From a checkpoint of a small transformer trained on Wikipedia.
Size: 8 layers, width 96, 4 heads of 32, MLP 512 squared ReLU, vocabulary 848, 1.21M parameters.
Training: 106M tokens, 6464 steps.
Each number is 500 + 50 x the weight over its row's rms, rounded and kept within 0 to 999. Layers, rows and columns count from 0. Numbers have three digits each. The size before them is the row's rms in percent of the matrix's.

# down: layer 4 MLP down (transposed), 512x96, rms 0.0254, rows 391-422, columns 0-95
# up: layer 4 MLP up, 512x96, rms 0.139, rows 392-423, columns 0-95
down391 096:483522432498588494497558436450516519486443547440464589493502450497481459561511443591458448406525498505483471463503457388433517587561457525529477430588503480410544503526464460445557522519541394445518512503614438481512536398527431483528455582446522537508558478519551572591471552507527452511
up392 082:433559478528564431470534491549482475476604516481530510502483621389493570429489485493442532547485511454494492433481532471547566445518507490554421464506507504459474484558507592581551428549538541377544531373505510436521381548473502552413439483520493448523439509442548404506487533505519485480
down392 083:510505474473446477419550567499501569378588477463493457503545536430496542467574522486488501566569532478455469477541471536472438482439451473465449523585487659482504508495483500466507483519451601398467466561423518457552512443412470485401589496526499470481530536504541465537465549380510418482
up393 097:488564511491502501458437469516606437446395490482426559474526472467496528425478532417422496489576448528463588510527406492480571524527468480464477516497430526477519548591502594561494482465531364529406476421447513479554489552489499420524470480503546508516375497561481395457532444451509526506
down393 106:471491505510526452479448428475557498511424465534590443503441579514531578531517457550498504497498480438446440515414562483494537626481543489480382522475508474510566450511480523458417529476508405447525560540564563597477532557459522483525487543545442458456458571479575442638536479596522452543
up394 099:384481486513477416475549575444511500457416610443520550481490577543488463464507591488510543538488483528533555560462469454433605499527414529531498496571493472540536487495576532462397529493486341516550492544434547533487505543499499473417549525483541571577507512522542449562429503492402481540
down394 099:464516535512480416587389561586470430490495470395480497504530560473478460480513529534490474482473522526552507564565556559372469468448439447473445537441566379548463361483515542471548410525520523560437508474531449464572508576495511491513460458498541455448436507456496519448574454433521479504
up395 100:506560451516459529606431515471479489440583538564453409619459450573502495482504504490497409483548452533547491433593501555512496482491434528492556601526511427483535534526496419555470548522444486564438543542510456528530499524636477541487507494510482608469555465521480574451496511508628543561
down395 102:441523521595508533410491471581481497491470454523550528456570535488535596449576563497515473589521472388495429521512481458481477501493597540546470523517409572553429445514452504471507498463424461482593478490584480470442426528535550496488454481569464529415447531636465523467416537514488584499
up396 098:512558414517527548426573490520494425434488411461496510568524575585543523490505531443544421458446512557441497571536475475445494592498443546460439469513527515485457518579541511510513615491461525428432399576483399479443486513556508466469504502492619570475557439560546568499507510498561452553
down396 100:509451470489597528584497478482513520546527481488386495439476488475434479511540474600533521505481579433599512500533563479470616522472523415563461515520508520488477574511383457443550500568487416585582521520455555527496511461404455458558561520431461530533392591535504511494478520460437462538
up397 123:540500541522426447474475522520592568526423471475617461531548455463521481432518473574542502481531402484504573573444472503605537588558456431477466461506525430508521466463513553453559468514604528456539485447489451513464551525533505585482370424560475470449507505512456540530440494625542499465
down397 139:511507444490524432443507481480594520592502419419608430471525505454480516544495466507489491527533510465600528486419542599490537596498521541463471458588490508495479427523384565540442452493542497476553527531470441455501594521332438470571465483539493507478482466565418545516536476514544511465
up398 095:553521423599550532499515504486463442432582490475512382470525530426510511581454518492481529556562508597497522519573495484554462535528499467499510462595447528430471481484559475470504415475499378603600514543509413428535468553573486543435462529540522560519443508414516595543525515437535509526
down398 091:506512560487524447512516515461429502372452479503537519489483469565546499438558488477619483443449465425451471482532451459412508541565519541580489541522560544528513470454467421427429603578554500473548468539547485525525508526447577442469540500451570469491454411513554489469407488573576448390
up399 087:493468430486462505527539515469496455439515529502551598555528506616536479526540536537424520512426447483537497412588495509501389590502546422477560553549539502536520511489506535583478530469494564597447527514517566512527496473554488463589472541574466570562544476603592520409540407450529536444
down399 087:505506466523465518467351595559457559489442428421462530493410482495460413484470492568547532488505478590510509409442529529517487427408510552442529549510448573510445512484496576499517426479444566534481504520542501478506465553434546409569459511497494565472554539487603509484548515609546415527
up400 096:383452498418498478470497474445511540521491495560465391475459473579627427535564497583507539495581492552564542495534482457507542487436452487476549476488546492524475467494577508531448596490558493550459539443526466404527418538513576600469589540543504540516547428501481461514449460592556554562
down400 098:493463477489456536319469517511420513547469463549408485473413489506485538412480546501533434478497455518464428511503520444500409519421548574471445524474372477473438456479472490477551492462550573453504510509539551457514483529458574504523500417579538466545486656426481452521545548516481537509
up401 100:433510510445562508497589454470482528507458499522487441412568586563460420498518478483374361511525460488480497527574522462542529472588467452532416591546498444537523548506495519567508514529513415421494472411625439504498464532608542395473472545498491455517513480464487487460493509553550468521
down401 120:445458458448539487475507497521565554533522515504451555542449454532521463440540550586529488452483575487493526510556552502534530523384446494501436476484452522524450589519519502517535500518461376481480480509594470541389468490465640420499492464481449406553466497492589595561584554502464476615
up402 107:458596500547459403401469493508471473532529497481525532489523527570483505558476584471395514504474528485620584521528498464444428474527472428559576501454561472452474449517560450603519543506544579432469544396500495558505563471469469442436501563526517513470603553577505529460417503472478494413
down402 105:522523478541538411501480515486513491525442495479592441531477500587539466538447453500477518453475419411492555603441496564572531487550538524519434499464467402479457574563550562480562536428588518447494495428522450420541536606548524424521469588456510524476447372485473443548473554516490524570
up403 098:434487419494498506492521455586555520465428445514448597538434471536432493507526453560493496519459545429524449569553455452523517472539520435522579513625525466460497505555564529451487564482554474501436468409501477509557522411556542465499445455456562453481581492515408415399500418569515485590
down403 094:531471591478551480461515410527590397452511567519527464471510542534491425485476521531446526410586416557529521460521494469487517599482417538520525555496435514542601520536482486472528509503476501576441505515539427464553514544527460488566442534351513462454445591513412539532504472575575480566
up404 098:477503488569498394523446542435472408524433475549579484522473388555558538436528491395544497549498475489571383500567569477574423470516512520573493563494502515481507544540531532537462466444433474475429536533441490496505511491572503423388499443477551511535448556476407530525479533440605547511
down404 108:430462487492497391474456575525528597471505492507522568447485540554491496501458506447556557539528529523468550421465591490572430421571452543455468552420515496437492503603510451472517436467441471543540572462527507485522519628565413529509587469492493451422518528567531465503553387465565466537
up405 105:490579496518492522554473517536563461507584574523488398583456398508444515499556484452571515466424590524529601555537393451555412571554485441477467498494530500516491469557440551495459526556508418432493438484597470533495431550484516544457485483539426466477450505617465456455431523513555514479
down405 101:435543441580537479428556505495416477502469546546569529544494557513423511490506539525455515519543511567533382434472379542527534503446463470531452512551513515486511594438524448500492486472433519557405544531503506463594546472575485515546489517472588632480454495512436528549524560435471603410
up406 098:537529536498437536483486551479570489453532435442502390438481534378474587538536551499471494487455442499504590436423475496503508487540501455432514398494488475479536477534505567471506452418419498562545534643483493524498542468543466454382517583476431558461572596476491504525418531458447528509
down406 107:531506587514505521479517576514504376506452516542457548556515598566473467461460582453518468593511531510505512465521549424403486572472563518492554460403471507511560511527472553561530485529528470474528459452571500463439468481613486527456455490525491500493478526513526614490377459449355518580
up407 100:587457478480515547469448451464490403446517494553633560553455468494509461553490460459474483502525416481504375500558511459517484500493519401436486448559574488494456525543492588443522517501538643513602442473477427522512492543452528502438550440527507573516563405439424571495477498500446471523
down407 118:590528486503461477590482523541433601531524577525469502542501500497515450568516511483513486570511461518540448422482591517550528480561569490430491557546534494442416552485401504540552488495424515515490526552496459549476497431261543477525564481438495508475484515476446556505488541510463587507
up408 097:573562451483557520495560499457513474457478474448520507516556506652521590499455402434455501508443495580458508454531480405421529539462483512482531545543446555462398559467547589504585573518458480494493439472539444570516472465450498504395436488506430564492610528526545455525473565522566516497
down408 097:465420552486589596486598453514622546481549524543433454461492464416563582529506556517519476544523492477566481524492569515542460531540545480513545520496374544443449590488457499456509485487530518516541541487426526546486498520418369480458492495453462480522437536470363481550498487485392517503
up409 099:460477481515431578560539418518502505419489467437425497482528504600455520535488542434531424470458525455558475498463467579588516497483466448451411523662611475475637491463491478525521463557463470437479476500480464416467515513502448509441459534435507559492504514615563462507467566522504476450
down409 084:609483465493515468542512484530599525521544474510426465455492479427462479435487519447552435538511548456480465434502508476515570493452510445567429413476532476530550524529470488529553434500577536628641551572494553503468547461479547470471496518497426457578418604536542472546499525461444483622
up410 096:587458465460556393463480478501505478465456512527555464477563550458446499512491524581517430603502452445543469520491424521382539493432548516498459529540476551518416461575554540422517566473592477478481530450509517551545454386505516496559505474476485584462476500457479548429404512449636451456
down410 089:506472409445621503474513461517499572489569583448335501549527471462492458470482474491509450478466541480561517399543516526483515501470508468554457500449394492541518570616432472404475478525499555476510461481501483615515494478388461531429475500520505415511491609455527543531516477529437526536
up411 085:493604438473520476506501566493579395537456558605466504592507564532443500527501438549515587500428449518405549518442419404476534483482573563553498465444598529380524489520470486528505516471496526492479414506476571497531486534408501506482514554535556401475501559540518440503524517403492537529
down411 091:558501568538513596471489497488504475481452479424492529433481473577591442450571579503540454473522518552549463478462506506442359441471428423503543405524461479543442524489509475537521452544485544525478491541497478548548556563616506423522499473523568580442480401463577475490461517612573455469
up412 097:439537487531457385441523472503519581440511535522573518575460481523394547551515530526399518451612582492435539562597544400478488496481527417491448493470487482472450424507467454563540542485472477429520494424502457518543579482454541509540435571539412463432479469526458488482411551520431524483
down412 096:505532450406503536504455493554559524489429547493478494573471375555500484475451576509440545549541507519512463525437502542519514504571467483541499399487549486504469545534437470529611498525547519454541556464533605463532473517466481451368478515458472426600555525558527477380537559399418455504
up413 112:501482488559491522469518465517500473587476517536507509512527510450543446399444479374504501557433569439508484453548562559458528339444511400545503502505517509473482548490548494456465540467499558601568519410576517465527480433523494500494539502546574492443513448558504412477377445500613513541
down413 106:534514568561601490422525504488544510454500506486489502547515539505515480516429451426536538492523473593505525595514383498537536588608454604522504528565580515492416425448533481443533557496525458418472510499428542476529496568620551453552486422453474529526617555511510525508508566434489487495
up414 089:513452501423470519519539573524448454488441437500498578524489441499517426457533481515559438494521461479512447524480532481479549539481562432502494612488638566409569578565513468486546516477474479498516470523535604493519412510539547490561442573522527535453524466635564469412548424539601492461
down414 090:492563489549534473410445448610612453475484605418471552396443510416469564470489447437446531537472550554439544480546480447486415412460502497476455421477492454546453478545510489540538416447481589508462616480501458455480495512494447493511458495518503517477510460471594486463510549598431491511
up415 097:478437502508567497498559417525490520504534564578520501465427527545460357498580526513438524548529514524544566474463551403474438486543577469490518541513533425418382515514482425436524542446505551444499484564504501444453468551509547539530461530445534577489477414522410434522431527533546390453
down415 101:518495460440448517442592506535558461482422402533478489558571451514522564613485596496543515460498552496514499576546525542512545510474542460519550470429561603491584561430577571501458528597485573520511581542460484423523464498493544460549544551559438549540515519550526474449509405436479477424
up416 104:492460498642512547533534555501474546452428465462477466385543540475534525538489531434452511561576519452410513434455561456469452511535545446570430531500548475381527527422504514473561543475487447486439445529524535654507486507526486494498506495517513544418509570471476442504518477436602399468
down416 101:437555490381463569509439415549516405462568541530535484465526464442590475543474431561462484481509573519444524419501447506487579494490431524464568517448478559487578422461523486555445475516462493547608488438429533435558517516547452529466666514476494525557444496489453529507458542559508525490
up417 101:523504573535523512557543482605463501490454413461537432475443628495462549489577567510557491497540506488492443587572482468550450489594552497571516503464448448470483486396571548481501602493414519545495481524581547464555451530551558408523587553473494493597559437524484463531466509551543476467
down417 099:439479522498517529413509418454528459493550402510538482544556484530530402500544527520486447498404491473498506497533581617503525497541384425465428486452484441492440437454577516451442508464488531421449495557534518476463513437489474534531394536430469433473493554479500473641565440596472488474
up418 082:402437570415489503484518499506458479438428486459522459426494544457494475487510625484472487500492465533542479418571454569442555496521589485481478581467547459481443484458493518624416436568509527502536483484532542542497577545526501471617574534477495468523527487443453464378506486359526468505
down418 084:467538499603608537474515510372398553563470521500547520574442535458486499569494455405425471477481419543539528511483511497515520509502489558515476500494489543487487574485413549489454636498401454545451534519522534527454505527540586584480563475497445439439537611540510525578574515515487538495
up419 098:550533613515478498490477441526518480484474559548490448506532490467471595490452478506557439491554571501557499478485358489521578483490488463407502525560488477455432546478487406544475476522522441474510446463441449574554375469497507504491658556511449536465535499511464454521382476559428577464
down419 099:493460437529449521578470485522563458524486452381523488472554419546524469514547494463487521632436552539520454497544510567558496463472560499368468526518470527506480500456492448494434527516464622483551484478563563457607448479486556431523455547574490530523593546493578566437590474538557546500
up420 102:561566527486563474509564527579604510427445505448543580589503490515510490512467413535474501484588487538443599523517446463542413583442438467609470537488545533511500504563545474443422543510513447541591516440489420429480440476505450490486466493468546473510506446460437460531495527381511399515
down420 100:534497488508550513569548516517407562526494521536457553527528537539491502536517535417572478498520617473479524424470526436568555388466616544554456545599433505461549488500535492567537511511463482571524489539557506488504436457369549542484389525498500574510467478369453494496539540466408501484
up421 109:432498546563501519454513506473394513501502515519474505472538571513532500505481451538530505389515555548540575494443517596538543652423506457431517499473477514600497472410547504540435520489491500488537368470451490438540529586533438548523399451404438520524513510510410464474475534478466549416
down421 106:638407468502600498597544592507531571497501563528534475602534542480540396514464388595458557473539522439423562486506499538492528495488473525537460461517492510480430523616524439476539525525626498494563559456495534482525534485502432559482550496475528395502505463532495559542524494496458495530
up422 109:421507507471491471541457387536524550445607590428483555497506539484477466482532484500513464622481520541437550490502459502476598485415448416462481543416595497518485500507453521439483492559529450519480433531520464577402560509460615459551554532515544584491501492456458457538430509439542405493
down422 110:529458547605538467509440477566517473511576421591475543472563597497533502390399464547480422443398488526484485525535615505556541434463478467517500489514484568493580501477431545545566511557494443487468474478544497489518587405434472484551421503476517492415552475596482546525485579479510513477
up423 111:421550463547453504511474469545407437473516546453478508627508598500451542530461553571517584534585546503506447488649474443595475518485461405473476476486573492534493473501465515491508436448511522482507448526573474566512468521584488522515475500503418585468488455344557531471527501516479534441